Part of a small language model's weights: untied embeddings.
Each number is 500 + 50 x the weight over its row's rms, rounded and kept within 0 to 999. Layers, rows and columns count from 0. Numbers have three digits each. The size before them is the row's rms in percent of the matrix's.

# down: layer 7 MLP down (transposed), 768x192, rms 0.0595, rows 692-723, columns 0-95
# up: layer 7 MLP up, 768x192, rms 0.0638, rows 693-724, columns 0-95
down692 097:525500504554517443538487445449529498536465445610551382579488434396579513454418478496529481493432555443543524561486540415516553509484514495521581539539499441461437437505445457543529518553434534449454412499511522504462454494529478485612424576482601489551438524597478535442505527596446464426
up693 089:495465587584541545511496443446486461473463428479471504459524543378442444534435622508435439530537470531460557476539468436486612551476501483489496574427552517516492529530412516551458527551477442528465483488537493559529376531490551409608619527498535462530474470510567524571448455479534517559
down693 089:469444512475521506528448460575478487446488492551514518526425481477556514529530468521571511472523416529466450457526436479447343543433485320500557538519469474526480486466497427573507463415564512523535551498536575555435542519464385601508499396567456557445513496458422522476480506593472478521
up694 105:526555560424508435492533677504445491550451473473478402411533551533553397535517501454535481595451482528472537475490523506500453574488477559505545497510407587511557470499484595528497453493533478510546461557448447477543479483437496535458441453575477472520555486527545528476474531372512497479
down694 111:485512482521451489642458422419502567536442515530512536514495525477489547583567442460496474448548470564484582492403496508486531462500618531499569359581486453465543494484469459488427505606486565519457496511556481445389452476518532536491552575501545586540542507507469505463548416555528515425
up695 111:430460539535430420471522512563473446478419432414493484496548561522499427549462491381473468581460535365417539463528515523473518555469461510456506477499385449484512481567431428455536473544480562541412480454484480486461492470547596409467573457509454406547562492572428563481545472459489550527
down695 124:540509545575539399510523531549570539378544587453411472434559487484519547510422491476593486438545496407514450542540482475573526505427503524458455442492524430502423518537472512486516419494523484562513482415508429534404520531466559470525472464434584533510489472529521541517444513496516431485
up696 086:441522461573616475516518548437502424560442468519563501470445498537505504498475520470468458467524617514443602473404511569475509488517492576512554529558470370502521529561475582487502520592466407549570575490541459545501517425516513525514479497402536529462528564490522578481481412525603489456
down696 090:493519430454483428474420498510525506530516490529544456502458518500418483520397538621487475439494398500568498450492555477458463580431580452468453413499523421442530428493473413537555440492529503493505410483530477513498583571443508592617553487509497502596476502414488578495571499511471537508
up697 112:382475501582542547479482500540512502519486450481457539498567597524523477477447460484462467495526515534489532373418577465515466556524530516472466443493534462594529557498467520480540469563491478535414567544501481409549523561460508457432614509529492486601428430446463475531455608492566428461
down697 115:473523519393465406438460569434546532489475486533589549473535528517453550547460607531453568428512523631536505513450500564517507506465510527433471490495541502453515487492489475527436501541487526479485567563438583487498466445586407500475502489416549427466569492479475576500423548392494595439
up698 097:497422551523622425467438447456434463536515581559546540431427522487522557420581499528478531485475524453425456525484486433423440504442515517484585419565486517446496553539428515535510463536426585599502496488524481448505518484579411469478472525567482471506599515410487577520599455509615481503
down698 096:438591422512568466589497529527495548488506536530450418485534523506602463508493477500510511451554544513450564431481421383363434459542469523610510537497503454475413517490507587452444527542491431475591519573549462516376428446460562484485459521464474491391552516438549501492472487448503521517
up699 109:565556539527518477521452617532484449452548508548469499552511478523533501505503460473426489506486592544435569471436620441453405610379516517468493437510496499463510548556569547525515409486583458472540375578474443528537416436456468458570491577498424499462413467504470514427499516406520445562
down699 112:534469481457540550507363489522517587468383589551427493458538548543511422534487493466516465531408434535615487549556523477530523520548510501553520556484550553466405439424478413463501507535403468501457529455500609569433525510455596441474489441484480515442631476508522500584534532497468557489
up700 095:443462516477456391606547634484399500551446474445505483532498515472478531481448552493455521494454600612519490549475496525483491518589496451475469494523536497527562461409474464556454526580492453510401441459480420522504559468439472461455487506543561471513494505478467484458472470492519458452
down700 092:560592571440510628403460478475570522486529530432512530444482410613495429491561486545552476483440402445458457443462498509499497552462561502556547461532491548489417514516543451544531472439510502434552594435516476567402477539533611451489526477462512617422465482512526451498546428525530546469
up701 088:420484536548477401464529483584544503523547456554503540461441503568548475510535529458467496461435616516394562443489506449607515471500497501528432573438564463482459416593437562475501591565444462479451513505465393534534535524481551573548439491519445505558465411511661462523439475507588499515
down701 090:572511469443577502517523469453465495458446491490531513553471469462494585443430493484532571521605396498502467559480446449408452485434477434490526443534475424541485501465554483498568422444519536590516601459517507457511502445560474468500438506486523478581519536489490582475551449457540529478
up702 106:476563482582407527395483558422478455435511490424462483421464528462542499609480476500483494547499437447473592482465518529409468493464522451461519441584512467532512555448494396528542507506600460584470530599497436511516559520403576471442469498630448459492589619527553504446552615446532413508
down702 105:441553545495507476424474573423517573610551457529556437531449569375509453519587402511508476537434596521479548472525538451628464511554519497565450460476513509497513426543535495600358526489465418520428546420577542536482448493466548403513511457561597577537487531466447501522530422430503520510
up703 089:443489480476507489571445464485482544532427479523631473546591478459631388488510430448491429416542480488427545504473482511543551579549445592510453537494457544457512514546520486508545511454492380514523466473476475469472438490517456461532561447546537417540577587524499501444462535482511414449
down703 089:551464470544538540451525517540541459456574441444482528438463525520429518541496567451506583504560501479595422534593526437429487449428610395497619421473487517560530435474524504472532391521580534494513492517422476576560609521479519449508390479549398540427435478396448526511528482537537519479
up704 096:496538469495554425562573485346491386467402408531529439555592509456595525505485487519462559481429453478436492508493484536502559547529520479547545495416508512535584484595443519551578495451554500521507490477459455439516561508539570398491474503489445510559481502549519498454490488487499548490
down704 092:464428540520397538460506544551612564600551496512407537484458548576529535512537563497475440474529565560527493470471593471490505502463515529485534526464501597479420429452539467422400496550421455439493563603437480494549504456478469624481433438511437442485515518478453568568423535460431430492
up705 097:516575518503433442531546530569518469548449486498461519521487539550492458585482573433476438513426558541501439407512498516541406463489519580467493450443595535517450415488533593554471533559508501487455452513461465427469442482564472442481483465598488486466454475461457540529564550508588451561
down705 090:557485431463469552506473484500541564506469370492570442629515472515442459493518517522452482547429510480537578512435443457460563540443499473545431566493391461542449555484580505524419375471450594506445467441577467473518447509412526485498481547467411547545557574554512574468528430496544472414
up706 095:507580437466588536605363528540394500491495455452550475494587455535570494444463480442531499512528502454478531511467509518401447538456514469461532463546458409497434478512615579465465479535449454527513545594575538505479514575441529529536549492576474510512537445433503435352446512490536400541
down706 094:498460506523615494456636489435533466473487526475438427413497558452578532561471476542518474387400534467431457479389498450576526478430485555518522516512507441542560566474436493490517514391486512441541503465464532529487475447590395523481383562570480500444501401503535461585548500449454560453
up707 103:468492426402589535529419546538525526420518519461515467481475549450522480508518518521537470416451479592472555485419670509444500536472498489399510373564520541513474458512428446541490432449531526532525456590503438563425422462508514515472503492542501536593528563538575463455485493495533427480
down707 105:548526479493462531465541532485534397562503579497437522463590508553448457509447456567550443349626460520519584454505407473509423521553443521542540627485511511517565504469417487549569454464482484512530458435500521594558436549532458461444525505351546520518569505499520487547593540490543375487
up708 095:503562548574526531488471508508513448503467494531542480477495449473451534531515528568525492570459438443527521481474460519563572513458538556549515487543490500587409526442488484388563519520498538527484330604538502505532525476556478418571534510487423477444525535505547557508454509487513522396
down708 094:445510473470497461554438569487490489508495546363509523549486442525618491505530484516472601525479501492515560539609634404481442470466520438546458501535547421542463437604509475568475472506401468462457484488466500460531455516430483524491506539490465404493517494492527536552551487499519451501
up709 105:506430451516595552549475470424545558582482415537480555434463509469566477599483562518552523475485462520449524459385564533519606513471544552467509450568493471544496425548482512428572439595531521550577443504515517537493407449462578422414504455550450507571465417453456478451506521440428430526
down709 104:500501503489467505425537556485464455455485549442511497481465451507434607476474493514569511433453502449480447399531482434448357485596563520489476679449590445491535489557515499472417543500571424629397557492460482460546511569449582412498531538530587493494485550437478465493494483519443522598
up710 104:508469584534512478571480540480477492579522535505494510490582502464523519531521495554556489606451495416497433470523531520528472511425495523449420420528484439497397539550536475436524447460547472472529482479583475572513519437492576404446502612527473491497514458410451496520536529426488459495
down710 098:470443514456530539512563497510531420394521465522567520551526537547551432493519535474494466447494616536521403523487605505515511487490477461453491473509521507546456411455502482545484445440485471503450556446506515469449597477516604529545511475463407505512520469432466416477432558579431513504
up711 092:424574429556483475463478470451487457552458454449470547508390560566437399508500561454452455474508600465461591393546463470496548541575449513484471507543545493391433512566445457515487513492506481567476473543488436431424520573456466454578576532514437467483488567474477550494551516458520453438
down711 089:540512558521542483518505485541479503510514548476535486527567489470499535501398488505558522553493432503530539527528590486508420528463505462492481644504501380495550526485519543473489464508547431534385443447436569493543477439525514486518471486357558543554501417544509519468448506510592558560
up712 087:533531489459501507506531484512422473480503493506591493488491433535503458458516472513524560467539543520536523542491466467582531556476525532467605439452504539543556598375516504444516490543528444475511537443522516569495457479495551373491561599498411494576493445476522404577485545427530579400
down712 087:392509545550484403507462476520522485587478517505491527515487574471522516576485524464484483454520405530491559474505565469429476426426447539490554502564471487518517463549474488554524495435449545512601489538491566519519514507471497573543445481503548506416484491575424547462506471565519448457
up713 099:514488452475600462504540546494545448524480559417549553446474575491550540472485493525498466471478531573501498516518503478472507470477497513474526401564481475534415441448419525496495418486606517524546514474528445466550447458479566490532446479621481495462530561545554551539512490514465431521
down713 102:570523498526491466556522508474468600486447463452464500529522569473561463471502520514483577454529496490504563545464466449427550439551481475469528473496485457483551509599520506356407489427455415454465528481528534533487503456538600538443522604449531500616579560577494498498473441447525538484
up714 115:451511526491521452542488562470524458528561515546481382452477494555525418518444545464496474496500447548542555541415569486506416529532497480418492435526528562516487493443470496421532480528514562522462524528512518430502547391457539513544422468544392546493553466438476555476420489428498532434
down714 130:493476472540575476455490576471574462523460506511414521489499483480490443569508512514488378452406562430484535477610561456496361493485503435473568472590482391496527424501530546479504389588519531503534550500521566547516526501477486558533508560499524490499489511587533429448403466509552507488
up715 097:506502494475525506562470458435525559473466473453554508472438376512597517503507544550455422530505570538546535361538466576469479484423587511412519513506452572465512363453530418484509451475509569494572545581560493519431453491498479561457478448483406608575511413461542523485450518523536528393
down715 096:444544469544452571447452493478589487468522510505479551455470537595440620487481546429513457547610463570502502440529439530528510467594480494439437421499552504507487470480533501461468537647585508549505597451428541446579455495516466446586452436469426553429494523543447554446462517452450517457
up716 096:381530422593640493467629458484452561510484546549456505512527503588512504437577529538418536435474595460466476535454506426545446536485551517484544508412447482476479546565444465545469488514502417429478510481605483539541554486329495511557528425448510436490498405489534542508528504463470490367
down716 092:570562514460402454361413461516561553483562547405526497395487558417505478533514526502547530514461501556428463530458561473483380538449467509408446511537542559476512522462519580480543500525587474513452523541601534510404453498520599525518543460463499515445494441559586452604546557533431486552
up717 090:555523461540465570461485570444519527481583478494526520546449452500508522596450476379499468432569538578568535540464427474534475501516572499567524474447485552529400450469505527567549454541512510455402537505489366426416536504579449528520519387552504491519518564436492550401524512503527578562
down717 092:495490575472593424578535421590521494486492555437446452480529449549507535419487531595497464586516460444492471483463532513486455509523530472416486467576523503575509538569488484474518478426502444492581471538489547596558433385509476386498472594457538496530489479510515547441505470526417541417
up718 093:506472493503501492498490527422499351532540568489479466484506432446516493466575457561464459517519510564434463371441495483394520506516410506590489518505486468478403526499476486471450435586546500601475555488484461557521461513479493535475518446518506488550550441395588557443533578459563481494
down718 086:544513487523593473502529504480507577499496472391471465555444416568527527467511452558604543522494455505531482479556536443536456455366568624465436525525469505501599426502503523521587537494531487487571437544479462403565425438512434562588391483475443437470524475532485487446497524579481496512
up719 110:497541531579592411559499466455537485426490538473445512452568513605463488484538450514489506508506554485448560450508506515384548484522554578483521418491622536512490538623425493461471490528489485567508541474548471548579512463603427483501513516529504501436565582501503496486487518450574466461
down719 116:466415512456487478499482547577493492525554560549459513513427523400468491449422618584427555592487540518469442482453587512471531519539490574418506459514494425500375496486544493537435453530555600514543521460545482504466442407499532520466530544532507454537470494523591532439433374494496494473
up720 107:449376556516518478607424488464532552553547464476471591426507574575552536498546466471563361495488501505572521417466560568549417503510553481460501506503489494542514471469494459559464377602515480481600476476489515531448459403501495522441461552562484416519458485395541502369450449576499482434
down720 115:548516486552455465463446538534572536442517478519558421497455512450481471520402528524543451540466568476457390418465505562415530557505554526530458359533486525511478572539521541523504506509458579521509525509464460452440453493473504455415501552469496408449483544486567595515506497461506530518
up721 113:573489611598592496529443541511517539464500491535522499531568534522456478447466447524598481459502541514486470489461566499429540489421440577417493520472526523470460497565486449475519571537512538513426496610554493556551548431457437465548491457620462425475548604566565492453412591376431452445
down721 114:513563501467466499508530527439512484580503513441499455543487567421454516520543452520526559565486502536508481528530504469559531514491394473466558601544605543473400527493557447493496441505387479456441527499476539529437413515432486475479505524505562431616442477607520584496492599449403515521
up722 101:484487421464456476546459430537487562507541470524599483460482494520551456559533469494500504477442413541456498574468555543465503462471537476474468482576457511560458458436473534496521424523618447587536602503560485589431488513540575505512402472489411481446443442566507543346484531469422407444
down722 102:489519536557611538475512465473498448433463542491460404536499477535422625420509476520518529454649488509568497476435440478531525526442532542564572505427409478461529472542470436510432612551444547431494451502409479482532439459511480533509572480526538547673469570387521496633469521530518398498
up723 100:503565479499501442478484496435467491545410545535481582465558455489514459536520470491516443453568641571494474614480459520522529496491497528548558463476482565533506404469415485534451463486492488504455433533471483498439506424489523554561489517547488493497463540543575536479527561449531548428
down723 099:521456444558509457490511399574524467544500446519486491533613499498515499540422490516510506509577424547597450441492523522499524534552520500561599398460440484519493524586488497411468442487491434481522558432532540515578496505460376478480475493498492439558490500475508524405400465455478469535
up724 090:492446506490466503450540449423437493525560463432538532460470581430532526605499523514565380514575487535522507515592513485595500549444488457606531509525513447510534451440582512502528452479563557527471474486479440458489419422532487512546484563546442456411488433457478482458488517496586589517